Weights of a small GPT-style language model, trained from scratch on English Wikipedia: MLP 768 tanh GELU, rotary positions.
Each number is 128 + 24 x the weight over the matrix's rms, rounded and kept within 0 to 255. Layers, rows and columns count from 0. Numbers have three digits each.

# q: layer 3 attention query, 192x192, rms 0.0372, rows 78-95, columns 0-191
# k: layer 3 attention key, 192x192, rms 0.0364, rows 78-95, columns 0-191
# v: layer 3 attention value, 192x192, rms 0.0296, rows 64-81, columns 0-191
# o: layer 3 attention output (transposed), 192x192, rms 0.0212, rows 64-81, columns 0-191
q78:107173113096124127149127147130146128104077082127107154154150117113109148126102122098091131109147119129095157122100125120147155138114132123122121153092159151153122156142108121157131109100124163134150113091109118093111140146125163099148140108097150110093141136104142089156103117153103124155167150110130117098089119143121116129176131120152115101124125149146125123120140152114106115141123136121174151135134159132150088125129113133122170109122165089113109096126127158111089084162159151162120147087104092155097120134100131122133103117131112153149105172172153122101106133111108124129
k78:129106106135163139099154134131131158155182123127150109163107182142123131147084137082148122177125108160139142152134147108133112111101095148150124137162115099128090134126123153111146083146150107100120096124109116136109141082094147144133131113129115132142167113137148140108144133152149122110151105115128158108140148145165131148154096128152089128149141121134104120121136156137094094155114130118151146122118127140108115152106110116145136137118155192131120147132145163159109132118128146111091156125178143143121134174162107125102097091144145121109118101116154131156133110122150085124
q79:118139128133153130090179189156081146138101141145128133139153084109133177130125101107172121126126144114086152120124158121175113114122130103083133129102125105159145153101122120112103124122108160111152102160139132172096141114143118157150087140095159157127183171104139152137124169144155118090122097096144142130135127134122141153115125115131096129141099077113100115122125111093172139110151125141090124105133131120153099130154144093148095181131089175128111093143151123119096111149090092123158100146101121120140142162123129141163131103154082105130131094099161129108164100123100061122
k79:138157116119125140154108138154122127115176122133146099158135108118154161160156131162140149138107118155144131150163164145121100148131096107142172094101119131150111130138121153099166152170171148085135093152122150119119152157126125134098117146110097145156140171110151150154094118109120098124136153121085095131118145128106086141158135118159127105131070163170159148121112105086159136102090142104170124109108140114139112121140123140176141147115147142145163097158135129123066082130120097145126103158111102130150114156107139105158111149161175140080142164113119158113163126153162076165
q80:092128180086108099122158124119097160149155170113165136136081107137095161109155113147092087133108103160150134080110163114097105105121112153129093133153149135127145127111110137126141102155094096097118111157128098109100170134150136131114135113091144133155104111107147077140082124169099109154134135132115122136136088119139075111145132131143126140152119128099162120141113162060156119108139140106149134162132129133158100163149108158147130123119114135142099095129137107139128128120146102137143135106109140103114140133117140123154135099167109124114156100140147083151153071157108080129
k80:122137114116127115151110095145120145084167146122098119116064125163115167116114073147121131081106148129156118101148096170140098165143110106137169115122130112103088146150118132093141107117101094101114112166110118171122155098126150122105119125149103129137159125108099130156140086127114138125066130127093172160185160095101155159173107144108150140160096182145133136134123164097125112114123177123146163147138150157115165114147154099163131135160146141118127070161107120115114106143099104127158122142140158136078138100134139158106153151125156134114147105162104124092099126170155102135
q81:106093135085133112133146154139098107151138164144109123142135123095119079124119108169124112155136120132107109107150101106139128112144165104110117099138098139140160090108119133118117163135122172110109095158106111099108154146092145112144136120115145132131109130139103143144098122135131125077144113127130139138121128120128117089123125102145136116086124114109164147133136141130119099140141118153154128148148110116113117111115160106115174142158097135125166120123151135089129152144098086086144151120157073123152135097111117129102087139121155147146140144133107125084148170151136128115
k81:136135176133123131121125128131144118097131106109147126139130111141100094106138161135129117142162134138105107099157163101115109100106103160141114125106091119129128159073131155148118117108123170123123150171116105107112122160161147150117125133084112144143101146133162115109104113142109128142097148133100127174082128144146125136127136134150112139149118143145129159137161114134162145149104089142095134111141158107139105113138156130115162173104126151125149134118129109138115155089105151114094138161148103146178118083148138134127135133104145091140126096130168121176100148146152095120
q82:117137167154108124133188146149084144127146125162149091128139119112116117105089114110163147128125160118148146134173116149140080155137120163136118105116132104138122130180142162137154097133164140118114125140096099183143148125169113124146115145114141166146155157105083115144159166096109103149112107148156162138141137136107156140115148092096107152129106128091127103106132122099137161160098159082097141169145129136108100128112107149106145163134141157116107142146135123118086159102152092102114097119163134134081109075152155117157103140110116128112133130148126152130120099144137118134
k82:154151160119144105098125141100096123105133144152125126134145113114128138109073124152147160124156123117152088112124129156122103147132118146146149125134115140156137167166086128137101093143152109135138098120147127153120110153172122125106114092100165084107147114114097113140113150141079133094152145175146084122172160159133136142139150112095147113135118187120122090121139099094159144111133167096116171140132157111144126105133091130102145141135122150131078062114129108123134100149134137141136128095097130150111150151164152148109118171152152140112124124089128133080126087119126070121
q83:174128129178180132114095139128129140125126138089157135158141159114161083116143117126113141145101093104137126143101127114127094124154164103127131134105133153120152127156132112113105094133164145117117118148173116124115099135134129098103167138120092130122136096131156167119127121136093112106157108155166091157141168110113106131129131154090121165108099168122123098141148132128116151139110118117164146115140121121091111128127139158167160110132119126145133107081143144090109150143129141101098113129097119176166107173123130118135106116100168126131149152119143157119155100102136148109
k83:099131165128140174159127141091140162143073130135151142139107104135115171151127167138148094130110134102135094101144120112145137119141138096144122087163103114146132111133146177121141095122084112165144121109156068146101172118080144119073111083094138115117152092161152135150161106101142150127137161082110110166130102099142119136101130092104110112109153117110124106114110170087127134160126139176135145149136142138120143138101143150111148142150119075097142124116103123119153101103101155101159124091148092172148137124120150136172091092145110091097104171145116139153123158147144127064
q84:138128100130095133118114067125160106164109133152134143116154094121121108125127136157091114094105128147132136140119090105142137156147139105120169134130110138129109118098164125157093099141137095167125120153184118124153147124118176125144131155131152143095132123179140162115153138113099108139153095122147099129118184116129102111096098100110137135126124124128104138095129105146112136128084149107167099097112148159147122134169111169143164113145137100140104173090088159111144168094095125157126106154123147122175094142117136101105132161092165108115128137115104109175112175158141146140
k84:108150152121115106139136134133105124136070108093124161108144069151110099110174147099101115118070133113157140106099167121102176150162174119145115125124114137110136102078173127128117096119091106142104165068139092112114119155134150144149139148133103142118088094112094132102184094149145115157099132133119154096142116113125142129139112185094098080130140105083128168152136107140166091117121083160155171131130118115156118126086116163139120113117149077092120149141107090146166136108151150143149098107102130122157147133114135101162140122152125130083114168175097112119188190134096135127
q85:171127116153085186118105086126139168100146072084173167124165172112100108147115170133138149130105088064121113133155140139133148124146153155163138086160137117128087129121148162097164135099186113110103109097125135096151139130128090108121176136124113142102119103179145124105145141126105107123095128171149112078110161156172132125075098150125112127135119180144122153193131136163105103115108126079124151138083148118168122156119118105143104061099139150132120120093111113138132117111142150137149168132170139131109136144162146129098149129109143124129109100150162102142138116102110124109
k85:114129139138141144140138131105133115103153118145111116103137123123134162155180107137154148084118100087152173080133124143134128122141138179134109105106147112115114124129112139160135076157145102143160087139174104130172166101116138131129118069147132149136099130145120108116120101157136102112170116125149147161124165140108100160132113183106100105116200099095115140119138173185069150086143092114146118129114136125126125125129160088156133092164152108145128170117119130139146119139162173101186085106118137094106141114156101112114083150086124151124080105168131134153086132106074155155
q86:143136168097134084122127142162097105126139119126098124125087143126088132103112097122147117137166127136168148093147149126110129123107145139084093152111115111106118153161144096110136098116149121149122107106094156159153146168111157125140107128123135138133155128094140149176098152151147160137092154106111172156120050143088157157126126122151153090084162125117142108122111127109163171140127091149092104141134103162123120140122134127138140130121085174169148125142107126108153123167147107124156099134080152149110137147158183162111103096120120115147140115150091139096097093150125113149
k86:143169122120107148141089136136167124135128123148133113151160096162143121155137142156160158144130150133096155122107152154153127123156109118120115129134116138093108131139089091164121148121168118123157128166142138110143122135129113139167131110106089124104123118109127128153119132124092141102108154121124143104103113115129150111149122084124134164150112135175160111128094090123117124121107102113088142124125137120077091088144124142117148084108092192169159114150145168143127099127117127171107133164122112155113126115134149147098136167101149168129148164079142154089114106118158087164
q87:142114150126148148147142122149153168173084112099142157132138154103158101103103157142143076134142094112155167100131117077151159152120140133164099095109171124099138104108123109126104134156102177092116166100136156106124128100140124132137167125112164103099102104098159141114151129118100090135127121156126126119122166170107110094129123167123144121141130129146152154100141128144106098095120173158159183160108148131125144114098149078137135136158137061106101132141167167161122112114133132145127157117143161125116118120103119140104128149111138116115143183117131166138134160093111112125
k87:154133168108108117151121105142087144133143165096140148155057177127130152161099157100147112106124124154120118115146073106095130106070139128128163110132087079114134109093144165117156106158153100138129122129133114118119127104125138170115164122144123171088098113123166148097164115158179131101145119148133136109144110126116093089128112130124118065151105140137171136113140178099129158139142128110115096156171115126176156146111124116111099121101119108103091173131114092132152144132141163134162147151132153113092087156100109120132140099116117099098158097141113135119080134149139126115
q88:130134104081153136107158166138112121101164132149105139085091166106123168151122116136142103150159100152150134096094128156160166100105100149087140158106137111163101138146148137131110161158141121126142153150129137142128140130158149113122081137100114156147128162094154134128099100100126157092097114154151135148149109110166138131127110149102138139144134096143092136144140104105123118141110106156142149152161139124151146124123113098114103158132124151185144080155128092156112088123132097125157092101146127115145149107097133183096104119127088159099112139145093092153130139172158097117
k88:112170110099197126085128143157112149111140135155094118143111151148146101133093135147117140103166122161161132137137130144091127088121130139130111125117122177117162104183084126120115145163156162150145152155114177169098136126144137087110157172111085159127180162106150095146101098111100137150104135105114100137097118146132115102135133124161139135121077122165106097114093105107163112083142153166134115141142160140149160147096149096124124113133118134118159084122118157142110111102094105150125136151136123170115108143144132122158102160142172113163161096130137151147123087150127092112
q89:121166120119099150137122193103127140094153137134136111137099149111137137147126095153102097126108114112123137117118137111100150157138118125140114126139093131141150109140096148099153133160117160110129127152098119111165154126144119120102115136117157134147157107137150109115141112141103123097106151163125149147109148140153073110147098133127105147118106159104121093156148118132116102081126150126106174139097121110158128167112150151105127119148125144144135117143126161143172115152141154127125131155113157149097112151131148145108111096118134106116119147147158139136134119117125076112
k89:100126104106131127107140148142105129119123165128127116090081169152137125152127098154130127068158092141101146132152130141123122133164134104142155134132122118094106137130078109130154116096113165086145115170137114094113125086089138090157136143131178161118120111167155133118142142109172144160117131099108132179089108143087122143097117151170104110128144169122151139105118139132133151129134158142087136130132113128101142112153139121155160109148113090141112114159128127099122087156105137142169108117096163125127099142160092169131130139114144110134118126132169110123070162124120160126
q90:134139169112147151136148179130136102119113145149148158140149136105154120147105165123088110119148131099140136147140130148151140148119087162159120110113175148086136114131108097144113133183159156149155117097114140147107110155155151147135126154141168112135143163120133113079145124116140080133111137154142159093166117150140082138143119123107143115132094104105189089143160134098161101113138137150145145165158116097155125167095125151075167129132160113105154143149165135148167116172138136139131113123169109151111135111121118137117125085120151099132101156143130110134139112144116130135
k90:160100159136097109121126106143131152097153159142113117123103145107149139132070133153081152142108167130139144108153044162136142119093106136111148154160143107100116143077101114100127126140104106131127148169114141104132159111120147130126112071112150140146132154152120121132138132114132154094149145128145120132162144101160102116109109102161112130135103161129122088135108174108112117084143138148108157113138132127114133120148119100111128128159128115129117108119108095110162143117136104097104149141134155105092100168146136160103100147176120090117095117112160096106098117121110088120
q91:133122120147110106090136087139136156150135123098161106156131131118133142128157119175124147133113114091109145150121134131099107160128124128144161143108115111143135138159092148149148097138127121161165112157106127126123139087102112108131160131124133099114113177112143156119162120091145138172161135136112120119118149116107150128133134071134138177123141135160103108141139096111133139114113139109102145117124149137091099117159116107159112109144130109091100145098128148130132144115099130155139161129154143116129157140144155107125131112136176116107160109092121165135138145137134115148
k91:133134143160124138107107110118117118125129115154156151104167113126140153134168154138105103137092115113149101145123107096122120149157157130126089133134115085104142130137123126125125102097114086160151135101165090144133130114084094148136130093164135122149115154145108108125145089101132143098131166110146106130143111121153125127098122160086120113096151119156111146119131129083086135149134130153126133122127127088097112122145099157146133115129146113099114152099106140084158121136113127145141084120123155151128129150113149158147084138128139132093133139117142145147130124113089115103
q92:073119139115138106120122153149092156089169130126130092143089120135116149096081161127108090123150097158124148096150113153121151122115131135125123149096148116084092142114080109138135142106126143076117132119095095162143117119122140156127078118077176160137150125082129126178109133139169148138120108111107129164155122128162146137130125123136097124146120153096127091085124131108183165127097153134139161122150133098167154151100157086104129128162104115091110106133154149143116099164152116097148120127134140137118127089104093109119090080149117105161101158104103097139113117105099143161
k92:116094087127153138146092114102107162094158132115121134154102129153094111161128097166129149102128113159129118109118080126112115099153077162148180141163102147120115136152077139092128152131141134116092103158119151131139156148114108137149122099151097139162162115112129138154100098113118153109144124155090118106159172120156112132109125092165114099152083116112118086101150122093149164151125164124148114110165160124103116119123140119110105118112104166110122103156154138142108106166109098112100127109114163151126151165155131133102130149087162096156101123087100117109111089118153109180
q93:114135148093136104123119146137102133139181125160141128094097106137147148163112130122142129124168162127105145092150153170156109112096117136103135130135166147153123139129106138146162138171148138153151114104121132182140156144147121169130064131127117176140141106086144082150149170120143106109092103158150187138119118129146124147137106127102115144086149144098134137127079132148107158174160130100123123094162109096145148133154160191151108168089084150106155142128142148148117143165142068088115127137148125134109135123108117162137145137138086131112121091115113137134135133166120150108
k93:122138144079187169109099137116144105127126124142119163101148143128166156115113104127115152150168142139125123159121127160102140139139124150124134156146155142087096114167142077122130107113147118154140118168134168149117102113124078130088096166145101118116124142123127120145132125146130158141123123117131082111128161124132144162179119083078135134158143111150138133153127149145128137134107143093129155108137162145091141095144104161123120145148110160115132087121106150116070128149128071126143142124125123115131143118119169160102156155119142168144153126114112166146140111160142093125
q94:128136170056120113152171195108097142144128113148133151084133131141165152066104168149105146112099117168159124134139147085157116079147166154122158091146111140148124113133126122137135103187143147106143140118103106136113111145143194127096086103145161099119172107134142086153111154113118170089122142112123123133172130097116145078105126136130118113082154146116138130100134114125160153166126115142182143092097094083149166153117133168090137149146149113115159126157132161151116132186117064129137090163114080092138098142087099157178106162104147129111100133102088153093160088141138163109
k94:159151178110130079131191157085149171092162094135109113110119149093136144143129138145133132156078174151122151117163120146146069091135087171139129104139102136102170129083098066131146112144113155132123169174105169116131160143168147136150078168135145158086106112121112144136121192120095142124111103124074096138187108148091146086160122119123177136127097141118158097118126114177127105121128120129136088097133107173103133115089154135073150138108137172102182099136121113115099149111107111089086171110136148093148063141144145138132102137168103107120100156131138171128157144130120100126
q95:087103146127119140148169144106131101106149155128126124147079144101149131149136144120143086126160157099148114090175147135151123090140144147113112133153122116128125141141101152102138130112131130140135088106065102129122156102107078111114123151134103146105099119145130082140148121141147099120140151128116122128168072146099168121126116076090096118110110162103078119136092152110166148149118157122109130154124131122118142163097129143123114145098135178148169121138111098091146095126145103116135133164115176100115099136128121155168100102114127179179139102166149103099128119117118129140
k95:115155143095157145130088099126129121123156145129135155146165107162096132135146085137139127141156105153097161150123130129138101106092128134083157112091161116130115110187104150131117097155126106130161133155110148137117152104116085102150089119142138107120107173095125103141089109143119156128116111125089156121139149135163100121130140123090127157154116112114122106142105135091122164121098129119142089118102135136138132127133109149147140153145104129163139096142130127150094169148093140130151110124139129156156128138134155120079109133073147113175135123100126149125119089150118120142
v64:101120143111149130139162130129131110154142096124111143098100155104126147155146107125115145139138095145149086144159111142150145165157143153104101096168089142124125105160114153161108157145112118081138116113163138156114112100144131098107120175126157165154091144127154129110169130126160135103104109135094109090128164162159107116151156165166158092162116131174144102158163131173162113117162159157110151105120096116161163137123085111155097096097175164108164148092122129117080100121141092143123112161105073153101103130133113085086134115114133117117152103147121149091131135121127142120
o64:128135154141104152140150171111118113128140089180110088104117149098123140145136118187143132145123132106115136134145126142144120087130158082106106151119140143143147119106126130080147144141094132100126148144129107145109099179101115139105124121144110096122091123137158100122097126126101131139110137143168120177111105095155133123166121142114092148169128138126106125111128104126131144142141121082111123104128136080154151128147108144128100158130140157172142161154145115115136089133094123105104122142096143133099112128129134148108095124151161128144116163112111135130126111126145151104
v65:134111168129134140142135129158091148105089122106116123120109116151104152100115098135138096115105093105133108145150122142126118102107083089147090136151111131102129092107082103115106087166120148097120143135127100108107114087123116141157160156149111144144171116141126112128136080133151092147143164137141163108115138113118156150171142143096097144111122155107157158124112159146115146108092120105129154103138124166114150117099164164132153177127095107146136120100112116091092100108090133125145166136104147157152123091137115103153085131143161092126120170127157102163105145116163125093
o65:100160117128159219171147108174097168114131087110142142148176134117134150116112136071128101119113168128134137075162115132122098124168106106142123143146097117097159135156136086157142139107104135132146132163100141133153102124176157120170131088113156101149136170128122131154144089108169101131102156163121159092101162147102103107145111146103207091104143099081110120156111122151140112136108150104113126159149119164103127124137152125109155072094122088119105142100168110132117119143169093145077125084140156142123120113143148125143114117111115108101145124113137138111147139157110077103
v66:168110165136128168120166151149107119123103139148143113098133112166144121166155130152146096109103163152143113147163120147172128089153153151133139157095141126144105161135142090088126086111141096144119123144100106139139138142163146155131137128127143091095113142118145155125122165124101119169116089136139137145091097153150110146113152125165090101123139150174145110168108108158125094124116168125153132115113152150108112096087120129143089147124161091155107137143148098115122136151119132157137137174148152117157130149132098129132159149155109104163127143130130169143137151159103147144
o66:124141103142115137154117111125150153122142141101121147119135079122121112113151117080146131166083147136120112096142157086139144155137134123100132112132094091116136115171138128141135138134134119180100138158109120129131122087149099112088135161127132133122099104114112176138159129152138130135132136140085115115135161129119136121122098150156146129101125135129136128164126132142087090139141124162122157138122086176106115143143122141162122106098111128116112160142134106130110131117111150134128116055137121130145116147144142146090123122127142106117107112161108146160149154135110122138
v67:156157102108132104114163097155132111108146087114153164117175131155128168091170131117101155152114159148120126077168140124118097135167119093094090130156091094149139113111142108143170130127109123156121132125160079161139160098162100137087125144145096180121157155129148102149098082138109131103114108145170108145111092131128140104146168097097134144157121108133162095099149111142135142124150168099102101149106144123108094178163113157153091179118108166142087120099131119123100149128101161131176150128139148082109090136116118107105125117090151122109098096139169137156138125099090129146
o67:087100123099148120113126167132121128138129127126115183178149175121137107128119118104123103100096128129132122130168105104160137114142137163175131160110146148128136142093167152165120148110113065114163156139145136097107091108121125169149177115141117118128104099148068111101111117162159143153101100132140142110114118135113145146125182117119120118116124149112150142110137145152122164114122107147133143120137154152134116085125172151121164142110065072092121114109104123130130118140177104133119114183126133131140096088174144138151134129112126088137101150133173147132155149109087143094
v68:149118128150081094135102144112168140142159100141126117095093134130112143145108149134157101153099120129128145150121167083168094161150167135154139147108145146112112162158103153111156101124139097150155125085155109103100097128093151104110129158099161105103153123130151115083125144130110168133158133115096140114126127162170160092116138147093157101115084165168169170095102108104105081147093111145119165116108111117171115136163101145126122116092103156085160139171163146160112162082147153107152107143146138104121110129115137119103119110163143156111136135142115144120110148107104123089
o68:131130132089112158143146117129119120144142151110094118132122161138164134118127126134176154113131137119096135145137098124176134096110110172123137103137152117139141128117101120157143120146161123133100138131098109162135182141115092147179111139090116148136118134138124084154110155146123099116108113123110124149125100081119149136142146118104086157157125182143097079124108126127124171145110170152106129126095098089121145125133150118129112129117129156141140159129098088103131114144131134104137132164119131112135126086115122107123134137120094144153122139159121094101118133129171116128
v69:173139099089096100144120124137151178110161112106100153152141165130145101143121146092138140134166150108100152131139091085129107095092123115123155131098110111110121130121126122150149104123141161105150120148121105126165121109154157146146155117129097077165098094124106126121164167123162089143117153120089128172090141118113129106155087092159153093166111160152095102120096148105114133140099103130176149105169146103127121096140101155132141102110098115105119139137148113151111089135149168128155127151152172111083149129130084162099140146161094133127081106161102101160166095144100111157
o69:132181085117106094169149138131143154115168096051124114122127114130136150150119137150144140154161131166122110163135145099115113147127103143112116106143126140138116098163115108121157127130160131151101085113118118123153126136128089127129138110134157127093159119140126114127156195142134144118082126129124098093088104102097149095139130117161164111125121170157139136159076120124117101159084096182128146150082126117086116160128137127150108098098138066130114099124154143084100111123113134139134105106144143163131151155101151120104146154098153150128174102154164161148119128169122100184
v70:139115147111088159125112112111123118107129135125118111107161119147099079130089116125110104156141163130142149104107174154155127098111132163116123087142164147133150095163098164172131114137093152111123142149119150100098134091151127132094098116155091112150102135104107108120149128099139121117105096146121120088090101153139116131142120113150125140162109088153100122159114147115154154111171111101113153170165112098122087137093108103108103099160115086114153161108114153120119143091153097126105116094097162146097172164167126105142122154114143168150105152180110114137158172116144109163
o70:105115128159149182123100176121114128167118165110133128108168078161149138125077139148117111119144128083113131105123113135111088113112099117160171131103151141115119158133134127111105149139126167106125102140135113148128139102109120086129068142147131166118106183106173099151130141151132074113124134113103097161112168154134126117117131116144138135128093154171113134147126140161131137144133140132109151137153153145135114141138143099137092127146141153162136165135122115130134119144108140145123144103127139126138138117147136128119138121160147128143140136104111148083086112133121108112
v71:121123129125112134104170160155158086120101122102131108124140139143137177149113170096147124138119117147164140117145117104148109130099156127134171129120161162104103108095135165084119093074114110129110131126096104106146123105143124106129109133117134110105129141126143102111134151157178101094072123129111109110132099087103168165116114174122135108146120094141128147151145099137104101144099159093109167119104091167164114161142112121121119150113100132139101094144133145148095150127100179116140100120151158168151127087088103154111090136135137111134150131109135143090096087138098109092
o71:150142126147081127121140103086133137107161152097114125103133139124117135153113118148142137188138104165116120135131127088111153053149105185086149162156155118123149154143142102143132125158127122170109113104084049170154162139155093169128167095109129128123154165134134116149135104099135156153134169146127126128123131105128146119175085124127154061140103149148082126138098158089078154133105077154103132155124072080158164111119157117169129158063121094148130150119118107059132137133141132152123106105112121122109121131084161147132136151115112133088141160174151120071151117175134145116
v72:114092155121108159109136149160096160100096163160132147133128092152100126090156125147141155158138103098178149127163109143158139135123097102103160118113161125144143151111107165091104086102101101167175175144142134158148106104094138143152143135121099153155111162135127108100126142092148154119130114137133098166157156106119138159145166132115114139157092109147122147161115126143150097159149103143114137137093145146139136114112141078133085096146127157094095094142167138128135118099139108111176092103163148147123098122094138161098154101104102118155147117162117138139159124171143111124
o72:104103085145166135149087112122144127114142195116131132110166158137182132088101093112117142100144075136141102107114121101145126132113187171164095111146087154142107127123136121155070117071123084126143107137166113121149107121155114096078106116124146109123149091170106177122144121140152129144152126128112110138116165129089137127136133141140170117123158147114148121107117118140111162079105132157143100136124134178105121112095152161152117105155103041121110134085157145154131124145127132129136133098132132160146167124153099136119128104071136146113124168107161169125135160128144145131
v73:163125111179149090100126167163135102164157114088106100092148112132128141119120166137169099126106155115093157156116176110087141119084109154138158123115160163137159145160103156172120120134119102160165105147149137161116091123162119172119115101153112148096093134092144120098102098104174138136104088167132149118116109085090120143110093146143106143143144160088116128160152109165149147166149100132158112163116084126137119097098094137127133116162128124136128126122124144089114092079137138117146139090114125097100145107119127146169115103091129122152090133157108127127146109153138113138
o73:122098146101111087081126167123123122142140141176092156144144142139160179162123102172136129124155138128111118104108094165135114083112157136176152161098150132124121143086131155110114128134116123111138131119157143090108125126121122123104114128100126140109099127150180091122117119133120126116126136100123146182115117128167134139169149121150119154128120150138085110107136145162137154160138121121085115120123173092165170121099120101071103147103143183129123117168109087148157111154125115139107120180113113129119130084127097153111140130140122148171122174122152092088115144119138152091
v74:119135132127149143145118148109113114127130138103136095110151139112139140101118167142170156110141099119158100153137109151114150144142165162184163163173110161090144123101140128104126151102131128114136098117125124159107139148111166105136135107147083154167142119153087138085147095161101130178111108119160173099114154183165096110100115129117122092104112105150136081126110090148161098085162087139107174101155101155167116121140119146098108085102133103121098152156120107132152139116098098151104124113124112099149136133109150127152114092141127121140173151145144134158138146120092126119
o74:175157098122152118136135129077177126135128114148125123128118090127130141131142118167093094136079134150113128132106113128127131159163139100088143133114113100107138124132135115102140129165083150142115154136129118151136137124143137140142123117128149124137103142106149120129119120122087126103133118164131136134117137101142153129140117134154107147121094132140100109163098135107128125137142135115133127117133117117140164118132137134120092179148103191130147138165098098128164110122102151127149134112121143120142135125138120142141131114133143122150115118139129107151113106128109125131
v75:124095138112117092115104156143149174153100135168133150086147159137145155165149137142147117098152115122156139110109118104097123132104101129131095151090165121159140134139119103138136093101134139120137142158136090100103160124095146122096098108151151122103094109148120144127156175123133164146116127079174105155081117112121094175095102120136156131127172138090138096140124139160156151128129120164105091087144148081147156122156147141098164105139115102114097139130146140113109111150140166125115106130129131126154130153099115107133126137089152139153168113102113111124105131146112151150
o75:121128132124107109147122127114130098092131134111120157147118078134113101148158127112135112153113148147121125148088155130127152145141147097137122132116109126122106109146130120112142137151120142124109121137110142127139089147133132112111127153153130119132128095103132128112118149140097139108130162135121165109165141140135141102137128148152098093135130101169126123128121120109130091126130125128142153165064108123132136154145114136150089139120130159147109088173116130116125126144134132148109122110150132128119114160128115116105121123137125128138139108141137166164128125132133127131
v76:095154103108133098125169086096090107119164156148088105108106167088129096117176123118115112161094114139138097144146117160135177154105135118147144109159154139113094091101141153105097170119135144123155100104154133095104137104095170130142142123113112138117120150131112122120141111134118135114133164077117173145137140096133111113161138092107123138135104104126128162134117135171144093157113143112141140154111093111109092122093107129132133088167114089119124099128109088091139123176122141109170104132162155122104138116101107136157153111110124140075133142085088091150144117123128135156
o76:119150123136117112113122144103129174123128079142096132110107129149122139164106166161125164084159115157134150087143150120150132148150176127125126154109086081182111089131098132061152127178137137099128098153074086121141167113152135149115157115115104125096073126133120083112104116135101156112166098146114127145110094130116094115133114142154155108150155155107106110076117162117142150149123141095108155114210119145144154162113128126107139152116159145119181098133154109127138081069097100115138143119145137136120142131116186096108139138138169143125110130129095101136106119174097121168
v77:119140115091150098148109114132127162135122143089090071149172146111115152141076111145150124160106124111169146134117172169110128073131070099142121124136112147111125111140152145109129159139162112138168086119086094102098141154098149096139101153128158132105107126113110138098125118106131150110097147096159121168136141112095118169154108129108086161097121172122142151148135112151129183109125155081168127113159161136129166114144114151100110115112154155103122077132142170123126138130165129128118152134082121139144120149113168158119138124135122143142162168166131111156159139106093100171
o77:127196143152154155127154079129122179109093121131185134116128139105146109127133122117118127098120128120164116079160091115086076103132090092124105146166120161103115138112118116130099116112129142100131116153148175118121119111132145113136122154138156052146130179171108140191170073120108126127161158151093101149108122161124092107150142134134168134098138112163133166156133123114129131110152102106111107103122175125123103113125104108135144094134100142161106116108125166113145149146081118163145113131122100131142125131113118140138130110106126141099179164123122188110139119167116105164
v78:164147158103150111144155160158151134108166152110113126133135131154136139148133172117140125144168160147111146121163141107095128160102157090163131156113114100127138105141149113155115140109123127118137102158162136162121123109121137125134113106124123087144102092156106151148101110100131110174126121164160093146139114137101123094113155102150123146160149152127167134102108144171154175109147163142103129118108114133092142124117159157111150126104147118110157141086126161138105124136163145154134157153130091102117141149138080167132123099150108148162135088098113102145141156115112107135
o78:165167112108120170084147152123093123126130141190124121170092128085115107141145132146121127116105144136135128098116087131155096101149165100111129130112149109118135110133152114086162119107123120119139103134144129138105127135117143112148155129127068149114103123111187102087144150087163132129146141154126186138143091086107078088152131120148117176150086105150113076122126105101188090141152166087121130131102117102148165123147104124108164142148116153165132123125135113102112108134140134091124124142145114120140121105146129122112161149147158168155116148125163103145105119109148108138
v79:115088131111158168108095095153117132086147106127161104116102099098134143128128141091113163095112153149140113126110157102144142088095108158152170108107088163110129153122154091137134130127147160130098152144132171153107121102139153136147139098143121148104146146113091159152135109148150131155120095175117087136123139134148110105111117120102084125101079162099166132162123170164162157098086104123113143091133122165121085136103087128141090123100116131169101153107123147125132138156157105133122127163160129147110126147103098145130131146158128102168109141128128132117154119118119153087
o79:117125153160097148170148139128111141127128060083137139141153103135083112112121125144127099129136171144103151158161163092090124165121079144135108107147098130147150125157114167132140090098085108160116095174131163106123113132151085116137189102104151113153143146155053123130146129136093169120128150150131073126107128164116136116095121132117186148118118111098160138165101121148113098135117106134110129096115162175097092097111089144139174080096164077122095127066143135159121149144126180154127135144130130134111126164117181115129112139118154108109141129142137196110161134114082093169
v80:147124161132124092115078098152149108101090139103143159109153116153103138132096123118091156131096112143151108142135143138141098163177128128115099129113146091129163140132091093103136172142157153118153150111127138131086137087167139086116105115170107101123140106127122118157160114146154127102078133102110121144164168144129134101123134115117123125130143093101115098103156128149109111133091131123148171145159084128141101161084155108149095094129104145163091098160160125156154123109168105118087141107136156089110147114132105109173147096113094119117130163130131096107159094092126112123
o80:136138107130133133140125135082106175133122088117138107144104128160132113148085110160125124103141129119108137167154099114125109157128148181119127124136137119136177106120158117138098102137131118179157114121122096124125141132136118179134152091146100149124117158144079111134166104129137152117119102153162091139090127139085119097126111118074153089135140137132119169125133124153079139136103113143159108097166103108099089122144125174125129124131148076105163112089162109127128126107105181161115143105151119148178160112125156153171092147114142095120145118146114151152103160105110147144
v81:154124120139130111121155099138099134137154128146117175135108087132107147137137129149142111148103138127123153099132088157130121081152122102112165110134147097155159131089093142139098127119167128102111138086144120143152107137168135125107147124096089124141118103175106148109100162149098123126153124110157131112147124103156174097125110113122151157095096123140180167128137096138086129133101161099161163135155162109111141173166167080154119167150113169147107121130169144141125098120114150124104099119133123121143113108145150112135157143084170121105100123105125102100099170135116098156
o81:151083134117103145156135139167115080152131127128143102120121169148140092141144096112144124151147156129107156149127128077115160106108132161155089181163138149170133150153150146179124094148100113166114129111124121113091108146161125151120190141133128122110145124113082135126124116150101149117126160147119160119153142146141076135091120101093087131093167151143154141104129078116132123115117125124145101112074126119149142119119130138127193118108087101095164114098142136103103140115179106118095125145108128145144126179143085148125139111114129106093135120166164148133118125143140115129